Weights of a small transformer language model.
Size: width 128, 4 heads of 32, MLP 320 SwiGLU, vocabulary 2048, 3.17M parameters.
Each number is 500 + 25 x the weight over the matrix's rms, rounded and kept within 0 to 999. Layers, rows and columns count from 0. Numbers have three digits each.

# layer 5 MLP down, 128x320, rms 0.109, rows 17-127, columns 0-79
550524491560517479494482511473473518493465517454492466494499482476493462534522474501502516546535509475534478493473545487473490495496481529488523508523519428477460496534502502483498492520498461517505453480463497501528475477530504456513519526
531509474506526518521541486510475485521534507505499541520502491521508523484516490459459526489509470484522487511518551530510512493520499529483492511499507501487491482495477483473520505537534520516495502544456483509527480473489487494493519473
505514561508496484512486565483499511513450502506553504512487496493531486498515482555483505477489556474497488510537498527454528512504489523472521505517476487469474501500505531477514502520510563509506509520500476500481504520496505511493538492
493473480509486526508476509505486512519473501460507488491487522500491497503499533480504475467474498509535453499478529501528464543462528528488557508547515493502528525508488462524517541433537477477528488496491472471524483463482480515464495483
473517557517495525472514473503475547525427511513501512541493495474470502544464529527477536447506500514498471539461485470517489554456494467486486457524500513480504436544504529508557488506510515508456511502491505502486521474476517501493465461
507532473464533421520492584520624444427433491484483456448351565551504428505405469521535415522399502469490459535471511457490580505416347492453557549497624547390405458593573560454410577572528516422505488536498517457639483558485506427384467566
508481484513499470575492539525487512514498484500482509500520473497468459517543474514492533520491508490547533512497474481501502477487489501463489475495515513536503494501518497532502507512497504514494516489518507495510538512533478466484493522
490468498437500498533493494498494511505508473519495462498500507507552516498503503472505499499537452564488513504495480509524483494438451518513495515503491520503475480480559480477527501496464494487468522490491494479514438501529522583504501498
449439447505508522494504492459529506524483461458513523488486478529509506487461486462493504488456487475501481494474530479513468434532492525486501534535456510485470483474508491466576467494503536468476500479482504477507492473492483507473545476
454499492507490562504526512502497514474508468522481542512528446435544465487552494529476521469489520514509510505508462491506504448538508471505505491497446501539461498476465497497499443475496518516479502515542521480534544493515479522494509516
500463447457487472499563508500505513514518490486503498531497499472510501491497539481550476551514526507502488462487458524511519481508484497483511494524470519461471475493497528467523472529521455453486519493532508507517543493490467464499512508
478521502506486496493511472474548522497474494500457542497468475510552484451508492485499502495517488469526494488498499519466514512488442536497509522488512506507491509499513544515475514503494525497498501526511499510509487467449492486476524500
504503528467424466508511574517524495466480519486490486488492585515489457561493577474528508507474512497496456513502467464443607513448489467462467456482506508488504524526499516457456587458504507504521477530516481413554433504513486538441528544
495504535529503506473548527461524511499489460474477479487502514488491494524526508499497499472514523522530464528509481513517529464468505528485485495546494508490502535535529502496495485522505491457461497514533468529529498500491503462502504492
486512506481530457500480471495506515485535473529495529517475474518503536532495528436508500485483501489519480471444514516464500487491496523513522489475507446505536488492470497492493494524523547485510479500513479481517524493523510481502501494
487505502530513475531525538485460473509459455469496510460484519479482496511494492538515517494482523545489484508528523429543493487486482529537498518497483527496496508494489526533502497465484523509525505476467468491543455516496515503505545449
492435525516514490540501497521517518469524511487514525477486502453510489526515508485519495503540452461504506502526494547477485488508488542511494504521463523486490496508475524453508463512509481476573473482503548480533513537475504488480508489
489483534480554511484451535442545505532491552510532561489557514516521499532532466469515503510497516504480499498521477481478487510528491523474511477535476510496470535493500518505495487496510508493505493460504501508476500494492534467515500476
529603487464485412528489555524491423496505495468408486458480544523469461550445510472528449550440532457529436487494501487485580613446486449450563528457596551404501540591617501436445573442499490488474491569520553432592470580471542498466493603
483489479462518481493498481554526489464500451510484527530516485537502494483492500454541505497452503516514510502523509506481516502524503527485517493460465515496514456549504525519440497499477520463498491534543534485516514470479508485470485515
509518495517474513500505520529500500584515489487530540504528510513490513469520528468529519523507503536491492491528498490471517469491498465486460520459498488512519495474483474496511481517481531520493436484520504484513502509449503505510439478
509501524501497543543501489518475467501505511506471459491510498487471518511464446492507492500485462516540501530458505526521495496485531487459510505493464491464466506497496489503511518481533520541497499518505491509526475517474501494520497494
527497495499510474520447467409492489499493493500503486466495479494462481530507545521530486428515502545574527504488539515472523503484508521518493476524496513546489470523560447454465522507489490446476497499513474484512533534512488500496503497
497488485522522481527516491487510479533555474514498518495532505512513510511474472515452489462493484434542469478486522492446510491506505487522477491489532483495572482485533506479522447505519537475480445516488508459509508538507511497493537507
496512504493496529520514498509517456471523491523501501491490509525513510485495496526471524528510449529447512511475490491540509487468467490466486537524475462497490474478507510474501465467520510521485499516502468482501471516462537518509493494
439476448540500486543502528468501499507499519544495498533495536522503503498464510485473485476488491501495577531502544509525520534493480494506518474457546505477516502507488495505505503481507498508514465488523476484469481484478487489479483486
482468501515531489506523535499505501495458486506544452503478521569506514503501501471491506511489468512469485548522509533557511508490486535478506482448516506524515507522432511477484501487527511472463521457491519494500491523524469523519504488
525485530504539461566513516557514480483507515550483542523509516501481500544462493524501503502515520528468493533501490493463530500523526527504507523525547512493505465481497513471504500546513521461493502510501474512508480534519513521471498518
453475576527530486467500512490502465508462520519500539487502528509491494540476514491533503502484546486508497526476532513487505529479484538522523510477517506531528475513510461478497517538499514556466521504459515495525502486524432525529517536
498482531488479468507519451497469491497502498470537513527467493521519506521497491467481506502514539536450491477467491477518506490516494480452521460495515498479494515532503481499517486491500541493488494485508499464517465497525505486505530462
531504512473501513507508464501501490514520513524493474519504537527509489498525514507472488553527494507486508532475449519441542488529491534482463458501513510494533499522483455442477516500534516482463526510519456485505474508518508524503484503
456501463519499488472497512537482480478514486502501553539527500481482508478487525495500507479529462513465515491451458507485514467514481478497532463467504483501497500447454533497458465475527525472487486487503452482501493507492453514484483532
475499538460520480479514508513487488506500495511510462527517527523463509468469532516464502533508494494514486504492506546473492459524470476497507501529480527472467498457490531519548494505511507497458497496527489506522481511509464500533514477
459548496530506532497490486525518481485503509497526487497503502512524516521528528498496514484478497527513538487505490509471502483488524481469489505444525489514507500509524577525480539503507544477518529468515559497480499491499513507449521479
477541520455539480514493552511476484504491461521468504516474523443492461512466531500509501440448422505480498465501488472489495485495500462514481460488510509513507496526482478484545564455484486475517491476500494515492496536500478472519540497
468493487506508507466497518557493473511505500465471518490483514529503501513498501531517484522480522506501489512495529488492451528502535513507486481551492480495525533490452511531463542570505536509492522486533483492448468519483514523513511490
480509525515497543529472513485483527503525506425459504483498534464482465503511486516475510467542496501537509506475491490455514532464494496473544505507518471483530493505524514505498489508552488501529533500526465487501485484530437482491516470
535495492513525522522492496523503538520492516503501460482488506487510526499481540536498511538519500510523506487547501533506508511504502498489465506511518503498535501501495506485501553505461519524499501511537482494460475524533491521510456518
526477521531484503489542495526540526535480519472536438528481478511504507487457478534546520520501486498519503548530484495511518501546483553517480467469510515500492491490507448475516505520513472505474489490495533484527482503464502495517483508
542504446516495470502548523486480470488499460475495490491443505493482456512500463490512545500500526482478488483502483500463507522486541517487461489509501533496539504482525499482439507508508512492506496512516512512495437488443497540533523509
504500518503514505526501474513483488462492554479489492494490554473508514504475518548487504505491449490525449483527517528478522497482510491475481452503518507475479521515483519487527486511472479484530495490494496529483501496454514520513560520
503523444482530473520524512482526512463476518472496486517491520527506489469515489517481477494513486516534456500504474507506545505528493479491490488530487479535463515513531526483535499501510464541474481522517508457533480487527501473466503510
515476521513514499476475476498493497485512511505523488471480481490489537489522511481506486511508530566501540476485505535535504538486505489482482535489511475528536520497492509517495508525484497509487505466512500492474479496541539441514485508
500498469502549498499511500511499483490515499503536498541484503482512500483456480486479491513559486515488494467501499575513554479507461495488522521476477491479510451488512507504482473492536474446531529503496491483521516465468525479515485498
489485543488520520512457504525514516505494492506552514513474491481534534529523513514460485523503480448502469447473514500479515501530497474532511447486526513510476578505515505485501518480512477494521452471436538481535539459510498476499504502
482461472493433525485494491488533500471504503478464483519530504484493503493522447503502473518535512495481523491481436501492502478485468500477505467513463523487471470500530516519497519437506539517528512530504536522521546518512469455515462494
519467559498470515503506461486518501560445467524540520530471447496528489500496537501531488520461510487505517594514533544500474503437480519541499537537486494486544505476457482521514541529553493519481542547478478492473502526462471496486439465
445513506473464473515503497509483511524477471474510519503509520502512488499498465545499494474517507494498546474516473509445499496512488489507493481454495506512467489509495503490560488513465500455472473524526523497492521512447499501459503492
538474551490468546514507499553461480519521488467517532505485520501499486487483521549499489475507496514481508508479508504539495490518506503531520506506488486497494508492474542536508470490520477494510522520484504525502486504504484493461500518
498523523517479501455523536487512478521504521517512514486524486511509525463472531483530468475525500501507511510499493482501509481513522495496493507505496510510455500529507522531493523528495522479531493454494476497457472525488491495516502489
522530470479465532492534504516507526517498546492471473494508465540488506509465513481459503473509459452482521492496491531526509489497499482457504556495499497503500487459492490507450472535502488484505504513515521488538511500486512486513475515
503493498506522552508526533489516512467468443479477434523487485475542520477510526495486467481492534514503480506510510467478478530512462530509515501522513526483484505478539479523469504482501528503476491531493490479490518533511506464482511511
518522488536516492519468525492487483524488520478522467484500523508475520515485454508471531512492502474514470497486458493487527488480502501500517521462485544474490491465511488553506524480508504474506520487486498518528525531493450508495545499
475487499501483516471478491462523550498513508495485528556520467493523529509488540470484482480473514493434481495478530432498523518515504536516490497532560507553489456507454498501494518494493501511471506502504511510512514500497489500527503495
479471483496492500499513480500487529510494502481509502515527503509453500492541488509468502500477522527525504476456472493485524522472496524485503538529511511456479485461556478495520487477511470464508466497535516530505510497502497516502481521
543514537497437506523510512496468473486507494483478490518505472484521473460463514520488500520514511513465510491489466531444517530496517517499509451532488522509478477520508521484458518501530465590536497480486527475497488498493526532530504501
531482554491545518442525514518504451478509492496493470449513512489510499547499502540480534497492511519498521505506527495496539470580496486538530452476515531494490528496507532498514481483496528498529510540488519518480458486525506528494500497
453545494506516485503508472516467481535507436465460486504523537494425475532505478511471531521512509462488479506508509495498533512515525478493465482513494543496508496508499497439508526501505479537544512497498472526515494480484471498518485465
520502479455492451468475499485496528498509511537468506493487457508534490517455504524517496514459499497472506494483504540511508503526564499522507462517471516481532512521484505476449478485490495523511525495520504500547532504467518457517469521
527515509441520496517479501496530511475455446496527503467488500527448536512527494515477485477499484473537514498482521528491514505497481506500454482498506551504489525505519503542520512506487502535514533493464488518516512499483486514475496470
520479467491461516508500512548472492463465502497503493490473508503502527529452474527491498535464462534498467557545484493508525459504482472503454517474487527468485438488495513481541475516506522472525481535507489486533462529525506491471509491
516526483434509487487500479487487489454513505480513437518525530534506520487493495544489506529502518530525482515506452527481476458472489543537507545515512501497517489474457494441448522558519481534474483482470521507506509517533482535521535532
496476485509475514534477522464503500484481504553525500540451498543505510508460527502494506580493453542508441515474546502496503513496500492510517506511515508526457538508488481465496469477511520489498471510536515470536507534487500554474477494
416510470529494467567542489499486505515504480550436521493493505494508535475470506522568521500515477504469472463539467506491510544530597457586504492568497476503503482501460472488467472549490488499489506483536429512484558493542470502536471496
458500513514506528488535463529515479493474517451463489492504510529493525519484505539491499477496509495494491477525465503467526495540514505497515516478514448505497517513485458534487506467525512490498492502497478544516500506492523470490505500
493475496544522463495492514502469494465530514524507518479516511451496459461484514472470465494492510508484483552542489492437505505473521524506557452490521461467477517492480504453484479480496526544586460506468482466490523490470473461530473502
488533478497488486524518499470476509510495512544446499478517532463512477535453506501509550522502514493484508515493491519513505519516514469478485433472488545481532542489494515526528477505480518508536505481499513522499539509496514487501498542
466491489512505496511553488545504516509473481481470506525479499499526508520513510525489501518522533493483515516512513516468511507484486514493498520483529501549494503494460467514495518494440511499497500525529480524472519513453514522499499498
471532543519525491510481496489503500502494548512454502462497555472463459485499530498519473511515524512499509494516520465484487508510521503462487515533504504482490524497480482489512495520479494504508484509471457493522464487472471456507520518
488494466520505493519497480484471494496482535491517465538486511513439542522546507520496476509498488486481493522465520470493447491519504525477481527501480461476549498514509544470526496507451501530488482477514469513487502521498502509537500536
476431479473484479521509516504506538498492475476501477478508533479505534511507490524503520478507485503458483520527462531547491475515497513495516465462496517510465531509482501522483504499487490509523524496492514480515506490458469467497491537
528486470473503492497489509538469530511519507439430452529480524500516488493513491507508523521485565483459511493515549477509528517518484486481498468508457512513503540483482517510502475486493486498528494569511498482512454500516508462497482472
526489493480482492478504518444492488475459527469462451436465455517499495491455530522506518501516488497493497505457511470528482546534514478505487524489507494505500526530474500498481489510509509499495473532410499491535480482511476515498539486
531513500513545477516483477512486523484513516461503500523475491458475482459500505544502481521457488486469502518547536466504507454512524532486485485480498517455499545522503504474507500486490447524496469466491493476502467488506486521483543502
487532474506526511512445532514480485460455465472497501514491557468522509526534492504536521514504456514460442479525520486513531480537489477501521481471504533509502513533524474505500493459483469460545528480491483499483486486514500504508512508
496488520495497499505505476517520461493513510474503528468502476512477527506537470497540492467515468506513516500505478479476484524503496497444533480507516533507481506466501490531487500492524524486518465512515492483486468574490497494495553459
500512527467488522517497499507478543517499534502468558501509465467488478514495504466439527541481504497447490478474500508510476475503498439523518465481481496520496531525456498449490496508532484499445415483505497542485532554501486467518531522
473467502525488468472503517474499511528492492495491475519490499499520467491501480490508468479486501475528523496499514476472502500525520530521487499489523526517479478507475513510501526468494538474506489504502527453505532499505540507481484500
512450508488533503515483477541479489478472439535510465513486500524540540508487537475515445531502470496506525530504498464506466541494520513523507501510479541465516520505492483477497505489448488484514474490479536503474478485532523528499522492
459494491513491519482457532546507546457497496508479483519534484487487475512474502526537502496497483492458500457528464490498493487500498567538511514441512565503507474497479505529483512507510511486478450504482506498486489480477485512501469505
509496481488515531481512501491519481519487502522470491486505487491522495489482569480504514515511499529522512500527547465504523509477466534523476497497506455481514504526516488513539534494500494486475509528490493512549490497485465499516518469
503511519529440440498502495497505486513534516471494537541529462500470505542508502487487506438535496480482488550479515510532534419492477508469524493494516512497495508470496457481527495479470484500541428518507520497449568470521494500517469486
464545542495514533512502488497551519496497488523546507494481488486460483498492507479487519439515452518485476485494497524489475506481514477473500462508490484480495505502480474462493469505544504445530476451480487528480492493478483467486492466
487478446534506524482535504526481471484507502493534517489496498540448488520509484471481512462516532501484517549554515533502474494494538517480535510491497523466501524492512517478552489493465485477558490482495522537513496486468509521468495513
507493478491524481511504502503504490502491521500495502496469523486497530509461455525551508526472536552493524478449506477546568498530490514473530470472498552493500531487522516502475520470522465506528490528488499521496478479517517522473528500
518529496529552456493475527497512530485506503511539501528524513503543478529527520448527506507508499528498427494477503450482503532471474481508531505521508518504496529481501499516481488492428513495516513523533485495579511474529478469493480528
518513499549497560510491451479523532522463551494505490492527480554498492491519483507484471467531453510523539471515501498461499486501530489546487521479505503511532508506452523520515494516525511538491444490540492486484485535504511524537498505
517502501502491532492526470497486538493531536491505514498518484540493492495522475502491507505467513531469531526499522500562521489542517491491486436476491488506497474443476485482483521453467502533456464489538517511451508499490507519529437494
474502481496478524509522468500524497519543493565511547529479514483491530453476505495511528517499512527486497532486494526530507498469484506460514457516476543506491509525524533496476496501489564536504484539495511465495496522533500494522450516
501502503497532493476460467504468501489503537478468488506506530514473487491487547524494488537544469529444470508541555509509502486510505492523503530507451525506530509518478514494483515513496472495509446528517484525490499520498478529503496506
458515505501497517492503489497537500498485453492523500478523486500504533542508534488515475507521492539485534492482438512509468544500490481520496482480517516529518469512500505514543503453531487506505487477526509484527464493487503475462478541
523496499527500519467467499559508570483529538514476501526512489460515518486484470490488514504549538523504500521499488527525493501522470527504483472476512485477475437471482489484482519512512472522502499486532504517490493500485475478489458504
535498476534515528471503499510522510482494518467488450495507548483508499513491467532487461477500553474496476487485547517538468478487498497511449511493502517480461488516500502486475504492485523507527512498470522520499510471501463547468452493
539521452497517493505490484488493479458547498503420479488508510484497479467515504497521498522514500502488504486507503511472478517457507482503490472492498523505500534486486481502517490461530525551471413481483500540508517529482473549522497500
554537484411534467524533503501488537533445501463492487511515460547479475533494492548501546525509520477515476510491501496549479552503496501515498502530505496477495505500522554591499473519531487521511460466467494526506483484538521491478504513
492513492460490529467546482484470530484521486514532500473507503549468497527499524500462502491463483478470521476470477550541493465481474559457510521500508489482501547489469515515499479475498480516425488494484463496515488517480528489528516469
526516475504488487499462501500484491469497540477525526509538517475476500503532505494462522513486450463508514518500487522488524500536512503483493483513532471494481529521480502540490492536498449500476491507492480503502524472463478507526512545
485475483467507486508497521524514515517508456492484543491486509506476506556495518439485546489513500501483502503487521482521506474528514473470484522518505541490515493514488474479510537517449500510465554487498488507529507497474549490539532465
508532502530496535525530461521463492471492513519494505494500502524471532447512477503479476474520507510491485466510514515500500479512506477505530490515482475502557459501480501531496486516494496510523495518462511491483516470518505508497513502
500483493543487479490506482503491484497480489476527518482482481545496460494477534509475501511476466467478523469522513542473502459515514497518493482491510469498482547489492475531467517523515467529533492504495437467507439509512515491475523503
502473495484492506543528500503475482496487464507525489458466468533463521496493461516509486471495490520484494502526507520506509514503493498535500493473488539483489517518489538499469492473487494507480512480535488509528510539450503508490509520
522542518487497521464468472456537495522528499451502478505535474531491504512482495492485514524493441507513500597490497509500529496467488517512521509508533489488538510508515486538536488513499465453561507480470520520494495513507496480510454516
517478470519498551572493464551513487468510485466452499519514514509501486503558537519467488474492480486464493478496490494545463516498498465480478495516519457528499523502480486494520525526543504514528489492444504503445510503473527539495550493
546546452514497457517548507518495499458484486478515517523506474447453460566445549499515523514507520539493496471516456519460560483506493473526454477481504504501517520520498461484473501507481515494528515482545500493495459494539482510510476522
532524548517484532513496496521489483522516498544515494474502501506529469486529453525473488501470511493523460483484528518506530534542506507539512495477477485531487498515510513536525499531524515518492512481470487500500499520472488514505493465
491476542533499475480511485545514526453517495509492483505490543483474527464510518572473508490504519514541523482520452471523501522496517481535490508460524513503495497514499496517467521487482521491497521448522547473517520495548542485491554514
458482489517542527506512512527499547466448510497511539515534519492515511455501489537545477512491444506508452538520495493458515467533516507479482457481442512447527511520444487475538480516514536485515491474548481491503477462466477518479521510
540509515525487520488489470527484480478524506503492486502491517499488479470537479538566486521498525448428472492554481496503519469502519493499500524478528527527499494487504506495451512480470487499530523466469496498478514478464524495498488501
477499452521518493500533501505490473483533486513549536549518519462493541504471515486544524511521527506484507481512469491505524469512496489526526511496474499506535503542491444484508501525514536452479558513526505548488489486495487516483503445
514463509478474494489511526518494498500483501468488515497498529485491503524538527494483482491471506486492488493484511494476499495514472498511495501532454508486498446509514509499503490505499493494530473531529517498505517522498536495468515514
530477503496555547509494481510480478517510475484551467540461478503459537516495512500499494515513514536522514529525510508545492479501473512488527496497504469468502450486471502509512433551509568460513520455496464462470500455498529492512542487